config.yaml
num_hidden_layers: 8
hidden_size: 192
num_attention_heads: 2
num_key_value_heads: 2
head_dim: 96
intermediate_size: 768
vocab_size: 512
hidden_act: "squared_relu"
norm: "rmsnorm"
norm_place: "pre"
norm_eps: 1e-06
positions: "rope"
rope_theta: 482000.0
rope_fraction: 1.0
qk_norm: true
attn_scale: 0.154
bias: "all"
tie_word_embeddings: false
parallel_block: false
extras: ["some layers without attention", "local attention windows", "capped logits"]
init: "uniform"
init_std_qkv: 0.053
init_std_o: 0.0
init_std_up: 0.053
init_std_down: 0.0
optimizer: "adamw"
learning_rate: 0.0037
beta1: 0.95
beta2: 0.95
weight_decay: 0.11
lr_head: 0.00717
max_grad_norm: 1.0
warmup_steps: 346
schedule: "wsd"
decay_fraction: 1.0
decay_shape: "linear"
final_lr_fraction: 0.0
batch_tokens: 32768
max_seq_len: 512
doc_mask: true
train_tokens: 133400000
max_steps: 4072
dataset: "wikipedia_en"
Each number is 128 + 24 x the weight over its row's rms, rounded and kept within 0 to 255. Layers, rows and columns count from 0. Numbers have three digits each. The size before them is the row's rms in percent of the matrix's.

# layer 5 MLP down (transposed), 768x192, rms 0.111, rows 29-65, columns 0-191
094:102146095164135098136121099143123140160122174052128135103116110118115105090106114178106119103161089125125143129107145124130146157114115153130116112126130156112162161128176116185141171127101101148136138107138108110119138125166126119101115135150138130144095101162138137173113169151160106147183136143151184144099125137162137140112132123127133134133101142122135118151127146075118128123134107129095100114129112097140160078160132144100112108085146146144168117132130143126114134155105084110106164125144142135143161164090114102072109092107154078123081109081125128139121137151130113117
096:136132143130134164153149145108153114126128137146141139135095120131130086177150106133138070119138078157090134136137155116080140123115114123148119116177171158100172137140159134129104097153121134129144127139173155128125172129165122119113116110081136105099147121135149150120127119123142137151127088123091142137143144108107117126142144108105127124135165145113174122130132100089085181090135140099138152129159063131074117143142143095105102068097139153184094141116133107128073134132138154156163147145099126102155137128125081157119124185097127142153134134133123127104132119136122116174
103:105131171107117105142150136109096123106109114101138131147109158129158142117106135139144184163113155108114114132123128135143167136126147128126168197153180167143116068116120126163101139176146145178110173113123126083092146147101099114107114150114158107129118154134134116109138127130154138121161114155137137121131104132124113194147110148151163131153195131098137096109118163149115124151164158146111163138058150154117132121159156119108142128113132101133141109123157161123116130136136133134111088142157115116150111120091109179146120105117138109119105086152151096134085108160141148127
088:106146086099158110111156142126108133133113104140082149135138161100124094114135143163155133138121131155116155075161117140125135106115091148112110094123161152165105156148109143143128162150140098138112114171094130159158162128146090124147144142147108151144138124132125145165094142194125126108108141139118139126140164136111108142097114137117090128131136120112116132156115047105090115123109100126125107117109107086109124122090119142128072129112142103117147072122143119153125139138110166131130113062097118140142147122143124089142063102129113121103135126150061153135147096120077141104
095:132107108110128102117129062111106109105106155121108119132147121126186128113133126104126163124121103155139142148141106176105134079137091140108159106080150093195135167087107095104160154129152146146115112143130134078150152191124129120132116129099170119092108168159118164083148127154090100149158118091159091117114126155097111083181151141143113120147131135117144128132123095102137140142185098118106140148123124090128149107130146114103163136133139124129131130114118144134098174095125099137143093115173140155105118145122104124123102120105121125115105116110124110152111112103161136151
116:084086135128145162165089131112123112147106173071128139092095131141133178146139178134114139122170118182160129138103147142134109153114123138124144094106124131108110117132165140108119146125148140117121160125103140128138194080136134155115166146097137120142109127104106160117120129131153120129119147162129099126051149170124107129115159099114156103135129126147144134107127120155110097106143134138135111130145132150170142141167104122134076091185128075111110134096131103154122105091152104137124112136190097169134135131135145127141150174146114101120107122104151115127139147147112137080
112:099123115185147145155179133131129132133109137102130147125117142180155090166153163104172125087139077146107179111088092140190131140138111103135123126141126164117119144134117129142092115147159134138156099153109142101078126136159133151148150144141104116165116119112161107122072121121115109115142127145129152154121146140177129152134113141120145143104091143103118128092129115082121086147124122094106125111142103113088106139102142102099107150172120141132139124090079129141123152128158111133146127152122101116132126124125114129176095146150156153163112141103126052144160122106173133134
087:117169096122126109123136082164153156145124168120127116111174103137142131124140131163161157101105150140170147116131125177145110150115117154138154084102116119115179103102103122085126122104105072137129141112142137132106169137151161118120156150125132143110145110104099098128100108172104140188106121141106111128126158141096143102139106134132162113147108114092110110141119068135105112136171147136124109087156149135133098174139119138116157123123123124126131144133123133130069117147095078144111091170159142109091147154110137152137083126116065090100133146164139119121131132097107123161
094:146147135122080176103124092139134111130148154112095138082096135137129092116099139096164137152156123152133123096134107146140174144145128134172150105131124173122122110120162094176122123132125109156122126112112092105149145110147131109134113135128130156096124163101104119097139148148140140095123137113161107121143125114136137162133088164078107109100137114144111125148136108169135123130062074133086120109091120137129106129115117104096085109132157093115083107114125109139165086137154189086104115103086089132105165154170129090160068129146129145110140137120123117117136110122111144116
038:120148099163167134153086088106137140109134138105138150149179139138100117195150106131120162161136117119162087158147189122173108111135094149093103079111122108075138129131168117173125073109083127113125131136160129132156134125082182141131122098139132132161131114117146126144153156141114124191143132152130152131125145089105145146123129135096123113132116140108152152161130141129121104139120106122109141118124117145108112141092161154128093148108140119125104093114099153147132102097101137130091109189162125115114163142134157159124109133142134130117156158117139161131138157156122134075
105:119122131107123123114082152137145150126153162136124156153166178102150159109135147160107136122105119093127124173075093138118065131152128122147181124150073138107108145140129127084097147134117157065109112090141149126128114143124109103106154140081140087084135124116129121122135130167161110131154160149101120114126163149132110130164114139150099142117112175121169112111173076106135127100131150135140120130150159125085111100090138145139131081084145120142144159133111095113104165149108114115137107161102121118121105129107120130136132106172129119118153148172144135122112076113147150108
109:127141136152139142108126150175122135133108114149154170121115140092138138124135159149180074130115117181122119145139074119121161153147124134155124128125109131140128124148151150128139126144133106123111083104079131162160108134145132118115114119131099137104097081096112164089141182128055114086128159162106157148089133169123115147142122104119109125136131085089129156135123118109130094158156130158139169134087138148128160144142138110136142092146126125126121143103077128110167126124095129175098116102127092172096152145149100098135168134101084163146158124123144113155142159108130131090
113:126164117175148155140116129135139168135113119086123132085181150087102125109130149134113152105159126126132140121112115127167100142115138118091127135126107122118132135098178166114092115134109165099118118152098132180142111116160106134109149115162117080139098104108080117165070127159163114108170113145086115134137142137122119147113170163116124131114161153138108124140142153103096151145135103115155163125132127162128147099116151115095147119158175109169128139141094075116112123097125133176180099143141152112136132140178128106147122147126162121081139134112127155153184130153146130141
101:126135134131146141163143116118146181131129141104129145124131152163136113116115104141133124138079153128164125129146105113126126043122123135140101129085127153097136175181131080131077138100084127104098137140151126161101109108091101154155123130155160131143137129129093123107097132131160120125161128108132126131148147164112156114132112054124128120088097143105124156126115128115111138157089133156174155114155156143125131150094138144161095087155126107120178137158151121141178118138104111158140147151113124132111067141120107118150152126117143098138141195144081114114121116126163127135
091:138124128135152155133108121104133120143121132166132134106146132091173145120103145149132125145111093146158156083108117124177182174125131156132152171129144091139162122127116144145142152110160102122113150175098133170149141096146148096106117107088161126134106111171140128159131152106129124089157132128111112141078103109160164089085105126149124133145119143132085138140138114130160114144144091117120107083155113093123109200108113115109125062145169128105154090103122117120158106110113159129129100094114175121129096127155168105112138127144097111152180138136116119125114108106116110137
105:099137108085117100135105111154136215148108106116172128113118132099125161104094155135126087114082133120156117163099130167100061094144147100111146117135151136137141136129139152086079156129146132138126121119112101159132147105154111161088150141181141094121149102128101154109107101117123137127117132062141095143108131150106100098139160108154123155127112123137145134114141120130129130133134157139137133128094130110121135154118118118121119121098112064154127146128141102140120177087131136175135123139109101114102081112090121147133137112085085091128142128161102114135154126114128145186
103:164132074136103122174145136088137116125123160115113143153138131169124126123148140187150098138115170139133144160149125136128118152132156134129155136158135165118109127135155139138124107185166143145109157110091111125140133110094119103132116188081100122098127148109097119132148125131097095106120111148095164166114132143139124177085144132106148116066116113156119134078139132143126114150129198148121137084146145159120139154097101141095091126125104113122161129164150090135102090120116099111137113072152126131133147143131095145126128125125134124143119116170147125125069129103141100085
105:125129139102126151095156126130135114147149116112102185146107117146149094121115127107141144162133134134130109126174173119182094133150149153098108139138099161174098085149123130146126150144151116148107144162105105113165124107178127153114142132135122123147156140167136124117136165164160132122148130096131142137101132113129101122074104140094150135100141101152154123106137139131105106125116180119145124102126132144142130120139090146070077128159095107094115096133129176167144141077127103109096099147122141103095115146144062165119103106130086151166117116117112114142155181118126099155
108:130131135126130148095120130160120128158121115141139179138112085118160130129109132119155114105123102138086138152125144129163160121143161128181157160173182138166136150109104187128096128158119125099143126104156139132118131150147133138105125109109108117132133103089170177119116151144168114094104105065125072144149109158129141136149138122143147146146111106131165129143146107148140130122129083120144152112102134099173077096094113138152117134146135116154124223153148115126150154122155121111115128091146137135181130118111112129138043152113117135134103137133135127102139124124126137134
102:132136109155151118153227144183112131134151131080130172120082104122116077138118103115137096150080133149096131113130125136158161112098122121166083119128126147141091148111122108125105119090125165082107111115102129149134089141128132139127121135166093137096107106110102113122102129178159108085143126140151169108162127140134106092116097122140090123148149173122124157124074136103103141148115088105094113102113126135113074133151149133116135139150142145122131136150132159136129099121132179109114101095123183115121156135115107125134116120131126147113095104128146152157143114151099139127
091:098130094130137133133146157135133139148125135109094118132104138131144098187129170130142120156093082137128113117172148124111130121153092146147114115175137141118171158128065126108103111099145138136141095155043096164085107143111116123117097099117110106132119106142134104134154124125106107122132151126155133115134126112157108089138149128178124095144096134094100137153092140100143151100087149124136205146141084093107128104103143133133125149141202152114126137110150153139135118186141116143080090102131122139128178127137150114117143139119164131125107114133112144156104119121121117130
106:130111103150146125085108113132123119138125140108132086138089145114118099104115139120129129149134128106138102150130126140153066093165139133110129095139137134106085147167128124113125149118161113154111107148082118159105115143136132136117122141145152081126144096086105121132107098115123126138169161124174122132070187115112109068117143124125111127104123103141163117145164111133137162125106125065093116143127135169152116130055194093114118126089110158114137102126098143142127164133142144116132133121148149132149099122094118176138135118111147098126104146109115112114106141123088206130
114:124146110049155136151166112152160128164081126124161164120118093138088141144098120101125138108114114152138147153124115112111133150112107110117138130151125138105138134125146111160090146129136125152097123113170157166132161107133106137119109131128086125159113133147169100117098176096153159134150139121124105131163154158150094088117119121119102114162115149121146153149093121156099117152158107121135125123104158129081152124124112110170145095146160088109171103104118125106141168096094166142107067153132132126119158117122130131121106132144133087133169078092078149128127080120144152121
091:082112112134097125088152073088128086119134141112128120109137111161142166120140100092089135116133107128142103146107108097114122120104126160105060109113119110127149120132131124103158153143130117120138158091126133109166125111151152145170115171174104122120178096126100153135124145142120096139155111108114185127137151147145196142131160133180095150144098122092111094114133116112118112130141117105090127085120170115139125141099139131128147112072121101105135171090165141146115079130121106088148132128167102164150142132148144123132108136144132180125156113094140119143146100116117146138
040:138148108129136120175119126142142185132118126118103104119138095096101145159098122100140135123080093089112088135156163137118095097101106167135172135129128163105160139126123141132145100116109137102188120181173164132115139113104120125156120124163124162146095138112130177124140125145124129143137152146125110157172128104121093074123109149073110110112129105115126148141100091082115114147120122131168107107116146101133108125099140126154100154111118102155065114149089134101159137069118130092145121158099138110113152144101162109123127116138140145128143143129103175163137114143151099099
108:107146174139126112111143129134097151125121207131098101116144133150164186143098193121091172085114134129145100150131121145131109138156122105118129156125153163127135123140119111164195090098102097134076122127087133107120121130118108139111146081131125157159126101101107139131142113120129121117120140146113192112128142100170115106147078093159142112142130122087133087154094157156114109126131126145110166158113145123150137130126164110106139121151144113135125130101171128133120137116139117146116147129102077148154166095116159184113161112111111145132115122122099109114114145118134155164
120:149137121129147108169083101115153153146139110116116153145119150155092150160106113153121145112151133086131120139124138171149116091105130087131154167134107153126107085142132136131115131141122161143093108106132120147142156168121117115124147122079140130170108168141147066130107106138107121130126106116126152118077130148151116137147165120128155156147117122124140189143114179136135152153148131079147122128134131114163103113152120125153167119104153163086141126141158137097113169118146135184124087143157078090117176141097131094125172119125094157130108124139159135151130119173132165174
109:080084144126148111085146118121131106132152125157112144108133164148140147134180134133127147184112129120170111144135108137146186128158148125132162092095156157140146124117169113126165161145100176096066152128099133106161092083139124161147085136140121128151137149130136116115115118117084144142200097077128126102100157135109134114131094098151159086119143108121149132118154105121126147156110117129118128154116113146111125115153136116102142134089129171146126162101115116138125065106137095130129128129111120117128138136151105143145111145171154139104174147159173085139129115124147133144
118:123114124095159117136093114089083133153165119097140172122099108103150121127177161107138127148113108129128152118114112153140089147148206111117153099098138123103113099117127115139116154159111117076119107156153110094096153116106136137127128137080150149141123142078131133132114122147133143107178112115141109159127124098129094101131140155136141109129104118099125126125098169159108124145117105162137145135158118168189146137112117123160111111113097148135123143150126115108145119165114160111057121091149147106080110093094121115138126117129102077076096101179132161132143140106130119125
084:129114127098165105129151163134133064125157120118129124139145141144164115110173122143158140168116139123086094159106077103094114170107141118142118158117143121130135108094157150134126120098132129090140093137114119170139182153159177118102115104113082131123148129124146109155154117153143135100153142107124157106118133153172132155129110153104135124130152121096126125120201086136105141108149153098133150142155125143144156152113137142119118137118110143109113106081130110107132107127093171113130104157080152146167099127156115170120167111123127165112132117140139091117113182092174151092
107:096141135137125123134115097120088132140114135116145151126097098097132117126139141106153152114108129130143110123099140144159114072156118090100082126101171136159139140179104140156168091139105082159144148118111089140129116138181129125131125066117063131106146121132128112128107154100120119152109136140149066118098139096130140111112102131125165081124157151121168113126125110141155131134150151128118120131117134185097132121107139093124176158149127123092146132096144117099117134181114148136137105138141099131120151127133135149134084177094122127068141117179096142130168085111119156132
103:108133162128094117098103108162151122114155162141079078171108197148103122166168097124094113161110122109148151130149112139162091162087148122123128119092155117132138171139122137086165140137108112197119133118143102165156129145167103095123149135117107137164097117132155145132092114151090144120123141116135140136157089126134148153134128123158119135105110128120110119143112125130096093118124144130111088136109150126121114141102118146113137136131119139168101136134125125123105086147105111093132135166132073131123103149092130122092149111098096111104127097145169143134052122114144096170
105:113071081129142169131135085144105168073104144163121200111116171149113147134125128126091137145144097130143125120147088144140143110132093122128104160121113120095135161104112089165147157121142126144137132110113179108127137163125124163120119101140137124139133130103121096102087105106109123132104111119113082120114105111146124122109129062131149123098112139100143157129157135136125177113147113125130122117157111116116149095108156110104153103118125128134121189130119160148160082137134183159107160130095128154127144098114136160132181168117165133109161110114099128101153141091147101145
099:164146163064164124107108095130145129134175124123127144116134122115124118128150098100098122162086131142153159075130154112106114146176147145089100118121117139130152144172152106111114106163125116141140104131090100138113091148107133096149129096126109127121193101168124158107128127115158152074160109138133107142164116154146130114111107122164136133117122170127085120101080139146116084167104108147149163113127117171102122113118115149094141140115139113126148154171131104131174138105077128147126103092136143090129120110122122132113141103132126079138122133115110152131144086130083079100
100:122100095151095145101134128149108120130133099120134142158123166145152125134123096131134120149108135137111137123117153094134158128139077144101095119101099082122100110127147064146078171126105096140115114151160105121153127151134127173103145151081124144127117152119115084085141119141155112118143120130131144145124094122153107115143189075121113112114155103128121172086138170096120146111111073107146144135128160180145107113113147143134085099090113159146117144106125157124186139149173152090121120104111144131141107103104139121156180086155122153133130106163107124138144146115114114100
106:146126142106131142124149145150112116152116122096123141165110145119065095087120078155112125112118102165133142131127124112133140114101145166144121139161134133146124097081132126141161147129172160086117160126130128158133089138143104084116123150131098126135143139156131136129147142113113127100194112111166104117122064108155104125099161109129147119108111157130159153187149143113135099147160145080145129126165096178126140118185089130112117144135085183118146114136164124133172161120121124126130079154103149113111134138130123157120123130109104112162116133108120150127139189119125138184
045:102116118140132083080174130139138119119145168088116146134138184108136164108148146089094144135124096117172145124146100160140080103148106155138151115133136155159111141116188170151140151106106155084113118150141124120110130133139084158124120124157143138121071112091115184127143124145128130136150119132150120118124140185116124131117127102112132137125171082107133124118088127140144131160120159125140173075080115114177159120110140145178157112122107151135118171141131136127129148142169079123153145122135138132137135128126166151149107158096152103136111139186124125109130095157119127148
# layer 5 MLP up, 768x192, rms 0.122, rows 30-65, columns 0-191
088:083102108126094090146114133081152151139106090155128140108123112135154109119140119124077088145149096131132120138127143140129132137131113128155129115197167144134121109124130132113141195104104139141119148083128143125133158084168152127182095182118127119159153105129159134110112135115166098096144118143132144148111122121127138117095136108139137106144147128123143171176044133119108151063125156129095127121142119145121131146164144123132093113058113167137161103110117105133109140154117112152131148116116113128153182154165103104092146130128132126146116116139110114091159135149134150139
104:121108149132111116176149121099139134129154139111116082183175092136134121143141153121143102109119134129158156134126099126131115107100142119141089155134185170132126154170103179167147135145112118097129118106101116088129171111136146127179125136117116124132094150105154086168219124140144165119133112083121132157101129111148122107139153094130130145138112182124117125140183142138139103096134126119142141152158123111165141139138139119117171114155142126148153116124116088079133130112100126123090118114121151125112104125120159156135118132181072115148164105124132127103113148154144166108
092:149134083088171138108118143139138115084162116115121125082093103112138091110152181066149136165132113117123121133161138180129160123114117129108099145153145109161092112147100162139142131118105111139113152121129118106148163116148101194114099140136118110121125103138123154129131136136162137124148142120140116152137170121158097091101131136125133094135154132117129131152118127117113145127133140134189147116172105119131114161139111131138088157122090095140088083096109066134106133110113151122111096123104105125103139162155127109120108087185100127188173123121113135132123120105075147116
093:160095103159149152125147103119163110123085100170116116134166169123140124145144126173127170118131113090173147161128121130138177118095155132146067136099144149169111137111103106140130145134135125155136099131132165123141142124126113156135105128140116140119089151121099135120171095109132155096161144173091120133156139131114121162131119100133102138115134127141150103147156105113141120144175144150194106115103098158169100114125113102137129135093103142094128108150139125162119170118128121134131196150123137149135105092125123096129123122175105155114101100106141109079184099092099152116
118:107120121137135171118117154119099115096123105113130074115111128135146121139127183152147128117138112119162145140094077136091154126150108098121135155098125101146090138143125103106100155115154132129080172085153111134137128138117140134117109121148100124126090103171131086147140143132119120133129086158120102113127175113141102162114153096114138108137196184153144147159143143117101086107123119111134115172102093148176131147108116095134131142152104119123116082073101139117155082170164126125134158118120101141078141150118172132156134114137116154164152115123138165084120116108134140123
110:145139128120106165126140154140159156134136108178112092151152195135097131135137114143139141089141150140114132141153161138127161153108104152126134091099101177136136167130083093122115135125150150094139120124126114134114143110152090111149143136143155114116135100154116057134136136093122160101140137109119158115165148115129149143069110101102125115112161162162123161154120165102122065096175155114126123141147136116087100126141102171153077135141115121136145118144121094120143123115130127158113146116127124121093117134066103109111167125106092159130166155114145143145083152170128134112
086:136139113104096136150117087123125194145132112121119113153119091168143113156150166127153132144149130131160122179157117193151110134127123177115092154091158146135120118106098125143121143098102129122171119119117154130104166138105105120177133114134126140123125133111112139196179120128115121119089111102147105170129147111123150141146147139106138170151117165125118116156123137140124130101149178128169110109125146137114128111098131143160084145165134140136107088135099059107089135104135124112107128144157108139148150131114153143136095098158128131086141163094133100057141109113107111132
092:134095116118122121144142142074134119099110128150125103111166168069124115132116090108094156136164130127096163161077122163129135138071112142150110128131167121148118142101129113101162153143104133101121122135131152146134124127119147089093112094133162162109145156100162115140155165123146116153145157143122113121120094125182114159109157114117152145106135118149117109108105106096115088136125129116107144159146144137122135089144125091128116147144083114125130112080123134088118133097089156102124202147104154136130162137081119126080133118150161117107115139115120097125178127128078093092
065:112113110113129129181142129103134139102117143136122115152147134110126080105185128111100066121131124114150112132123064145117139177143116137112119168113163120162087145142132123142128180172095129139167139131148117108097146120135134127184129163152134139175127135166124091154156141091160154131070117130132123145174135128170124131114143121114122134150153170163164133139132139107118134119167132128172111183135112106120127096147118113151091156106106142108155106133101141128093122092101105118121112146116124141088102105104147106087136130143099149124144101116139167136135123131089171075
102:164100116133139182118091171093141127119109125150113132138126150170141108170133136097141108180149128111130133129095105172102109083149139056142115118158141124129115123137084117149093131132127139167127099153147126105159119133134119092142095100147076168152109129161141123124136114099165125128113115144158167144122122121171151153112128165123142167129142142144183145129087130148093111107126124137145143115125063144145126140106108128111100131112089108051094109159118167139131119143126074143144132130110070128114111140124134157152141079139111141140136121129139141122107143164138145144
105:096141155120101096135132148131099172129114123142112086089165135103136112108099102141109145138122132109113134193084137113135108140132129136142118114104167119122141170151129114161121114166114185105129109130145154122079088172099136080101141160112162181127114105140145144146132134078133112135132136125090138082111131121120108092120139113138100117136169155116137150148108158095118082087168143123125112163148125150103109150175154138174127127147137131105094147101155123103103105148124138133148123140140105115114140105133107128147118145151084197119106113124167147140120129187129113086
112:119081132103121101097127150123152147115149141167133100180158156139141129119121111137112085138151113167116119144159111094119132130118120162142106131180132090171119157186117103126112116169125114123108114158192119133119138113146142135124111145134118135161114133118099122145137140137164104150096074145118182083128110130142165171144101136117087155141096152141109121118161153068133075112122111110141148131149164111157090124141142137099071102132130121129121150117129123107103119073107111159136120116084140150129144148158111141137147148117109103129120085147150157159158152136097152092
114:134149097128143099119088194091108155130138100117160144150123120140096084104110125139134087107118110122150106168149088123063119135150110156093129167123131115144126108143144106152147144170130136149142141108185117133136133149149133129134124132119123184166144119164121131173164155134125105160122108174151135122147155137113104159151130089090171175129147143121116135113117109113124127102170147138152142113097116127134137130109082135169127148127134116091155154151137098118112134126154096080163140189147143157120082122105130080086138113121118136087131133145133114142156082148147125143
093:135153115097128153129140121116128113140145157115141122131113103160141145153157131101129158120152076109079153141165132144128105136103139133136105130126121117174116111159095118132126150115130121154103132144139132097146108104117108111149097138142140156109098089119120109113139159117168148167108140154111102174131173099201170098105127144130124116113162110111130125135123129172115132141121142099159112124176094138165142159163092128124061086136142145101133092109092079135112121140084137110101091181096106107088109120144133070128112114167118115185129141129108136106150157142151142147
102:114079130136110139138113161121082117123147116117182137122113170102123119082124112134121120119119111158098134172145150091123124152093138156129092138139138149125105153144119120133159139170129120107125126136135125143148159119183146100123084161188135172132145141134090127145161112114155117097121091141105121125133152131145144120132187120138124134097119125176167134089143113092130090156137169103177107120150142157120105140139121130162095155100127110131124161168127041130112139088106086171121124164126133126141089154125115127117133168143111173100154111120108166125148105124141134136
096:145130085109116146135124129156100133088126078100163140121170151099124074096134128103090091109139117061134100122110100122149122128165168151108143098152131158151125137147154106117157167125119140124118151147166115131107130121129164132119082105185086137152141088113128149126119111117113138132121110163094079181138138097159131139105164091136100128127149134103121168100124123115151124134141128133153131174148144146123131121113133132172138086116110119111191125149085119109148114132140102136108161143136117159111085090138165155116176157123105123102135108154127126120146082121110159114
103:112128143149153101116131115117131157158131097110119126158106097144115143168138132125105041146130153117088117112136127149157123155099129139153143166131127079154085109164137138113125107148101136125122120114144152120108085114120201174161180144136136110156070144121149126097118142122158105121129151133094135116113176110157127108154108092126115155179134183148101109159132121100135161082113132100142136129144108122147104120153134094157155134131113127105146104118115137121093174157128094176096128131125145108124121128158137076109111108160102158118133138077139109107120110124101132120
116:099107130102138160119092152120146160117120127131117134125166168116091110114098132092144102098114119112118112165125149169104163136106074159123126180160146101164057161140086140115126134195138177154148171102176104113129115128151160128124146135134117118141124093103161132152112102130175097152104126122162154124139132113141111161085153149142119119102151116125133118154142120105134146165129141142151103185116093104148118114148119131142100150114107132129139111149158075116077140114137135167097136146120078129145120098103107130136122118149116137143143130095166147106142103134130093137
102:122123088099121160142105190138128115124139155146121113166130085161104130145139128105136146093145140141163123197151119170107142136132136164117120130118170114139141123112154109136156139154059149138122178118165146125107139107190129148138084139104105128137139143115105074121117135091130116135132137120152138165124099120126121138114150107133150186100152145134100173117148143125108094104157114180141116130153108165155099142164137152111145116109138113120129153161115145148124103112133149151110174139113127135110101115094101067136123112125148110126093146140151153113186085126142134084
086:101146063111137144141127124136127110129111120122140138112095121112112093100138144114105151121124082123116144179118135172135180169119104120143117160081135167146148143132091145139094174201123165167168116135139132135098116115113138118111103152147152120098140120120116134176161153144173117130100139182123176121117159097130114144131124138131087124166164124135092143163121155127134084104115159128143110104148137118104135119159111139163120173113130136141155129155097138144133111108096099172107137141113108117139158121097139145091174116135111135133127091133113136102114155083098134078
103:157147096135112148130123119148115152162116128151159150114118177104104098138112158135121127128195104123130127136123148152109136176139173135091109107125137103171106167131109109140106131096155113147139137101140130141120148095128145135117072139172113139149164112119130144128119098069121105144148116176136163145161139143117120162130112129080134111144190139117150150113113122088110122143139173097140110127112172151131111127154154125140098118123143136082141087105105101082123153118122156144119088145116108169149126123103117155130126133137110132151184126064144128097119124180081157116
111:104152122150132187135094159131098179168134084131114122128139148152139140116107140132123153090171145150119147122135097100066150135046134137133095125111133120109151152181123129124129153123134139116113128083174126128095119120154117102141112159142133139149100114127107095133131195122139136140148099146125162126147156087194127155154116126122122160106110144097124134141154118087127131093136136095125131131112101121150137117170108088174105185154151166141153123103099125154146112117111158145156137124121125170118157143145118133127131106127117168105147090095153121113134115169105131128
093:115140080142153118127133154135125149130112120150178144108170118117141137105125140092185163143134119125122157163130132145119118140152128137108137159151147100178138123156115164148100168158128151178127138135101141143119146145084124130158116099109130155131130147123186155143108118092128128089141140122105125117110116115134111084132084129119095132157167159140102145156139097100136146132122136083156119148149123115134130160136107086125114142083119144126155105109140128102140185097132165129135094201105125107088069101111091097122133109122086094107125138063116137142147134147092105127
056:127108108124155164183105139076116159105102122150120097141127122115099079108174109085100102141168091103134105170110099144123116187102118128151066143123145077149094128171106131144150139129122115125131144114153101095122153104115163108173118158137117159151113125133118116123149146118159147120093106120106112156173134129121139144106138113111122137121097140142151111152152167095112142147146122125154118148115118143127124131187133132166094138136097153095147096176124101118117168103105134137150143139104120119104131116121150099103129110151122176158162093090134144108154144128071118104
108:098153161114083124141117150132147141114145127142144140129159198092103113148135119121146111085183124111119139187135156146133099161138149128157123107093121122153109147136084118122182103153124111135170170137124103125140123118114141149097102096167144165135105074121125073119154107087125143148121148129112148153154170098134144155127126101134100150126100147140113093112127105098067143138131135102105142144132121113156146123117091103118154117100115161095163138092118131116137116122127096160114155185116109125077120106096150112114167125100138128150123102117156130088143152125114113094
120:123102157142113158111115132074105138091118147136143103114126175133125093142149094146115130133122095165069131190124159122126171119122139103115118123142135150150131132155123090124138125178141131156112151089157075119094153129126125120136122131118125127107139130130128107116191138131177135156157144192092148146160137065142100118114122134134089140148125115124127141098139105086105074157130149188179117120131098126107123089150113170132136125085073131101142113107121087125105141115110131144106153128086154133117133076152123110104129148148121119118115130124142111135127112144085143135
111:134154112091121156119102182081108133120087140133134100100158132142130118098110111132135107128119131131092146137137125108159146171108108134126077109148099140118137174139141149116139128123118101107123125145136093140126094116117129128126084144138163078115078149147141134097164147148147172125138120111073165178156124077150134136133135098157093164130116164127128141130140139096148118056119176098157151113171075149147129087130105137141105147120088121135133114122134129148114128127141129159123132138136147156119155096134127175103159140152103159122101071129154096148155131141082128099
103:133135133086116162163106178125095124091140072120173106138154106136071112132174146070089105115160125079135129094105158105097144132130129141139118169092148105127123127144149124121116144114096160095121120124148172123120112091143141128144120096105135101154138111131148123152097122128122154138155132138137118145138122118139144116184164141107162113122162170149166115114104130128083131114151108157140142158143122114150110127122149109118109123069132134101118125124134127112187123133104133137084131090147121112120105093096171150097129116120069128107112118142143149059121165113122154118
089:064085137074138111154148143104136144132089144130106109132107082104124123134133179100154113139148134108145146180159132111146117155104091134104050154130121119099106109144102125162134177135142105131116130099152148080145142112114144134156104169114122124095078106129114124150120104142116115101125125155106167127103154130127159104105105144155154133139137137130138106140132115157138107104147168121168083117199124127164105116160092130146135163108095099109096102138096122115136135131092135155101112114119126112087126132146171127132149114198146150148122105144126143134105139122122129116
107:139156097121135124175148140137112121089116103139145120111161088138146122118100168127143121130125164127126090118130128105149081124151140082123118104127138122127100150163102164162152127129138113110166121160134150124062150100135191129165113156139122164213098109116103104178182155132165157165083133134097139151162165140167158124108105146139115125150144129137096122086098133130077096130110162119125139152134124158136149152144128152137113126152121114144130091142126133169149119100133121121144113150151107141108090118120133157148131151140107110127185109135116152114135125161136129090
098:095135136100145163172138136159152127127109116105143110108125134170110123142162117103152117137165129116097131129116134162117088142081116094109126164134157129100099094149123111140118117156132160110159111120125168125076121147105146187129135124151072138145097158108161132083131106114134100100097093160146129178147159053125140146110142115123150096135131144106136135169112092123130158113122192155172125143121103139102120117163118117115155125106144138115176141106133122121136121146152131098097141180148100121117126107173105149128116123148079152159140095086146123134127096130117141104
098:123136125133176066113156097109120165136158068168139146124127111135130114127172117130150160139105111117112143144129105158081107171071123114133080200113176094154108118115129110107142126131095097123080148111124121133088157122154141140150115157146114129145116137134122133132125146088095096122109142136135122097124178140148107120121106122141138143122099116114158164124113137119099119154148149158135101121102102108145144146151102119187137097125118148170149138131116090173096142118150140099109123161123126117073125109138162099123145087173127107089150131111161136113107086136150128133
104:133110138092100142144110091111119158114120098145134133115165178114122091106163138124129114117102093128127126119120112136096129135158106146139091148130114080194075152138127155129120112153136137144151132141111130032111120109153137114165113141117095160123116120132145113118142128126127133147146128111121109105170141119124156156074099147128103138138183171117130097162143129136126096145146132152156110147132106117186128141129096085137091145077124133091089130134116098128124125146106139112175123115086119132073092130112171130118150089153126126143125124133159161112110131145150102074
100:149085104131141128141151113135075152122149104142125068149136105129117135125200084162139106130122120087147142150156128134154092164129080162136122176113131133157098137152091083124172161122125107125131132078135163137094091148121130132109147149148168138124125135098127125128145151165109111128131148125114115160150139074132146128086129084089138138120094160154112116143160124147083118098139114156176109108094111121170125136164129131109106110105110150128108089107089150137106127129130123160159102123149143120112123106121115126132101164120073116114141104133144109085145132139143151081
106:130113108111111095164113141123117136129151138107102123129154154111124108146145140120104111161098119083110119123091150100042091125091154136079124107108158178130090123100133106168115109125145179077172146126137137124124135150119133129143123163175089152176115114109120172131111131114137097116110123131145128151177163093135121111104137139150111142145152171132141129156152134082093119131140187138132145114148089141074173096161122121129115114146118140123108118096132099132096109117127115116109111164098109114117099110135133118160125132119107187102131101138109147159110080138116130122
058:140109078077123151133098142106125148074120106170130118147143148130131126108134119121116119116186128137139092130114118137119124146078095086145095117127128148145096167138098120124147134154092139161128159127133150111101115121133145146156126165142127153142127163131115123130143151140171125120112090146098164116149142087163169131142148128140101158160146160167160150150144120126078107100152168146172111153140143137126094117140142140168126150111085117108131081129115111106099136106117103107119166166094102159091120091102165110089155126161070135137141083099161134123146109132102146111